Weights of a small GPT-style language model, trained from scratch on English Wikipedia.
Size: MLP 320 SwiGLU, vocabulary 1024, 4.05M parameters.
Training: a variant of SOAP for these matrices, 284M tokens, 2169 steps.
Each number is 128 + 32 x the weight over its row's rms, rounded and kept within 0 to 255. Layers, rows and columns count from 0. Numbers have three digits each. The size before them is the row's rms in percent of the matrix's.

# layer 8 attention value, 64x128, rms 0.152, rows 36-57, columns 0-127
098:059095158129127155089136083140150172143150131149136185087115148134113100136165161110178109178079185129118121153080137135117155135085067135070109077073150146110160150090130153125115157090047157090142138131109082098112130154142078113093169169131128103143067142076141092146090094127083076078124071083144113098132144141174103146134169114107131170177163167149169132120148123159107102181076
111:134076105132087126180108070130146136106108154145128122158116206054105128174112136167152139128113068087131112143050132148114163115124122075172112096156122127101097068133144100126145118121099133066134140051140156143126132147054124091079204097179155123164134134112142108128158115105116092181177148101139047127138160127127113116144070101076122090147079120168136131136078096160110162120096
102:177127155110156125144180115071079149114160190136145032092125122153083172094114080104074103168173164070133095099127156169100155180093048104146169112134127129125147067171098148176117110147137084155118116090109133158117128188135133146088132141141105101149125135141135156135178099127135131114150148180163158174132130133143099112134137121101150154082049153139116156069157049111110111116103
092:242167117169112111183109170173111139131086166124131144110159088173160086121131115152093142039133186138085066121092140146082119128094143110183152094146140172121194145121125170112154152133117125103211130124139134114129150090143172156102128128143106138215095102071126114117148157103171112104120181172135128145132115106117119123167133109135153063100075144142160141121139134127103180166148
113:133166135106127104167098110044118136116070149076050102121166116138099140155131159088165133100162145157157159130109181119076135127111088147111135139082104130115108154136157124053109031161133100161099100163091187123117167108155146116177140122142096137126153154093071127096140164112114074184174196138155116128109124118109168135121186137136160158093116177125100093179129161077145106171094
097:169126153128114166053045113119152109066149117176166097134098093145158091068132183128106115106177124139116159164030134155124138120130155156144164164145106147114145117089094129177165141055148147099160099138129111131100120100133115135131233114122154189136156168135126087158063092120131105155119106161088142152131170101134159175110176128127167102124103141124098126155103080141161100117182
096:083161101130170129115133167091104167095108191149135142165125135134129172156166078099110060132115105093140087077091150114130143102151115156187137150125144138175114139116121151148126233107136171079114077152135128141141087156154159127109154150134199143119135128114159183157100090170132135072112068164154159103141192141140110096156122128065112188114104089161090118078075126192148167114139
096:153141106151158167123136111186096155137118091152158112211137147167136173086135123109116157194143145225162113080129157176119148096128085126078102150118142094131169146111126125127130073127157167131139132150161132129157111165075158155131100044091087172143056091142154100125147102102188120105098078115115087146097093117151134105133107110144121145089157107093121112077105180064197130163128
111:097093114136083132061173112141163184132176148063163130112133116159125107053116111143139134147192111117141122109161072162143089089183132202152186120123152131169112101098242156123095100138110143147108079128100134151138157173069130142164180153116132135130144144162165143103118139150116107169071124137129141178167173131117144137132187131114143112110127125104099160109151168106134141212090
094:164101139105133146163111212118167223166117166079143092105113151105101093101150156111099164127145124149120127136124179166135177087109099120070118108081082094139091221121119109133126160177166162094113114106148148089100095153140096136171139145144122144094186106092103179122130160134108107178127151111112113110160135099153148145160140147120077077111109104087081126121090171085049155108075
093:158070100082133090147128148202094085174121153135135068123194067143143149103141083122101112101141115107110140091045081160106126132133117112188109105110074188186101107084117113145131153165093074173137056160131119131109093083138124100159127121176118108159065170171139136103161142091124092143130175180159148160148110094160136083130170162093127129152186139138145128150105146132128132175128
097:152134117178120091129129122058124069155140175132090093126165151155102071072106130151156171182146151136127169129145121132033157094092134130128147118115155084179126098159125134162163095126126138188095132145182074160108120118136115182135144083096130113138112100191095141133194173105109110116106070117095161147111115113105180133170167173159112178141180096105100072171186128132137152171146
091:072120196118109061119087135144204118128145174117120141180166100184126102144132126164090109094129165067097154153155179164107164091114147174159163125137056135102209122107152206178113124127097096125137147095107092159161196130105124146111139139145090122128113122097153152181111134161078171119095056108150124138128162173069101146131150157119100119145136133093184143144115154098123137162140
109:115173057130122161149137171110139163133156142138121110139109093138159113106063077161163127144161089197082142180126148151121152167107111166166145157143085164114102094118124120146158158091100152128159118156123129128103139061130115108190089103135136087157181151110064163178155098185078093178121155125115075136141148147133109047104124073125131090104115138050091152069168130127081145096106
104:177039194138105106099151155139159121198117160058163099108161140124161163148129109144156147125136142126054106117096105160126126108149148086154156092159111095197161134149080154161146113102061127149140129111102163188092098125192122153102120151123083083127137117201091141121145107138170114171138176089099153111131147158134123119124202112173144185135123184130083168110117105163126170117136
111:174097185192135150140135111084123150139190128066137078107059117123134093139150088174104090129139152180143145063082115202100103130149123145078148139110083102122202180087162070134182145133114159109106100126112116105129096163110100163150130151201120116129096133134102120154132172104089116125122060127160178143127123151125189171153174135158145087127143110157073141120104095174142128117092
088:154059118184152183112093129111154126151153101175126173138079180131122109160126109184125100172130125150093123182173106152086145089176116142126133102083117088133115187126152188092157120142142095119151156141153144096133135117158204181155174107125166136131155210109183131093139148118079158084135135105076064175141180103145067107096107136158155141094107132107087176143131160116167169132128
102:096159106134130081133158081200116142133071106095102089133140135092177167175181136140091181151163200128146052130087166131029150126161111133124088150072098160107135120135122123157141124168125162109106142145157148159123183126135184104102091137099164110134084145092096134077164186153093125196122158152097130148124109162144149128100139139159083133132100132129085177129114157126185190100136
090:134118094093194150142149141188086116147093134168075122172062132148072155157192104116118129128142104110110162131154128135127127144120176129161109124099114169127130151186117113171075147075095084117176160116151117103123141074139154114135174129064099140162126127191136123124177171096141183093120110153147106144035094115135107136173155085073178105119139111095090138187125175205126128108138
104:107101120115117098167109136123147054167148071184091146119138174185137108077155122090135137101112141134140157092101121137125080177116147106115154116159172139106152124138089144099124119126180125128094164181101117129183113183100137124050077106102126095134104153123114148122068114118174112127126152074125166076101137098145089153226101101164165102190147120216177119129132148148094139117191
116:072183099108161112123075143103126169137104063178143061156067151110175084093149136144104139192127132137183104172119199145141147129102120133162161131141105098159113118136101130087109128115105164108090145128110100134148115152155126169089137115144206139068128153194144131120105128102174112083133138201109112146117155124077158117102106134071079175164183166088097066097107144133125157089101
106:110153145169137139143199130139162124120129101081108125151175118123115088142096089102104087157090089157137183115140085131124055151130169088130107171167086075158107182155119114120120127111130185110158150140101136147137141144149170184124144145024136124112098159152097193170036132119124186080105096123091117151134107053150131119118095157108145082112195137108113115125118101133146067149162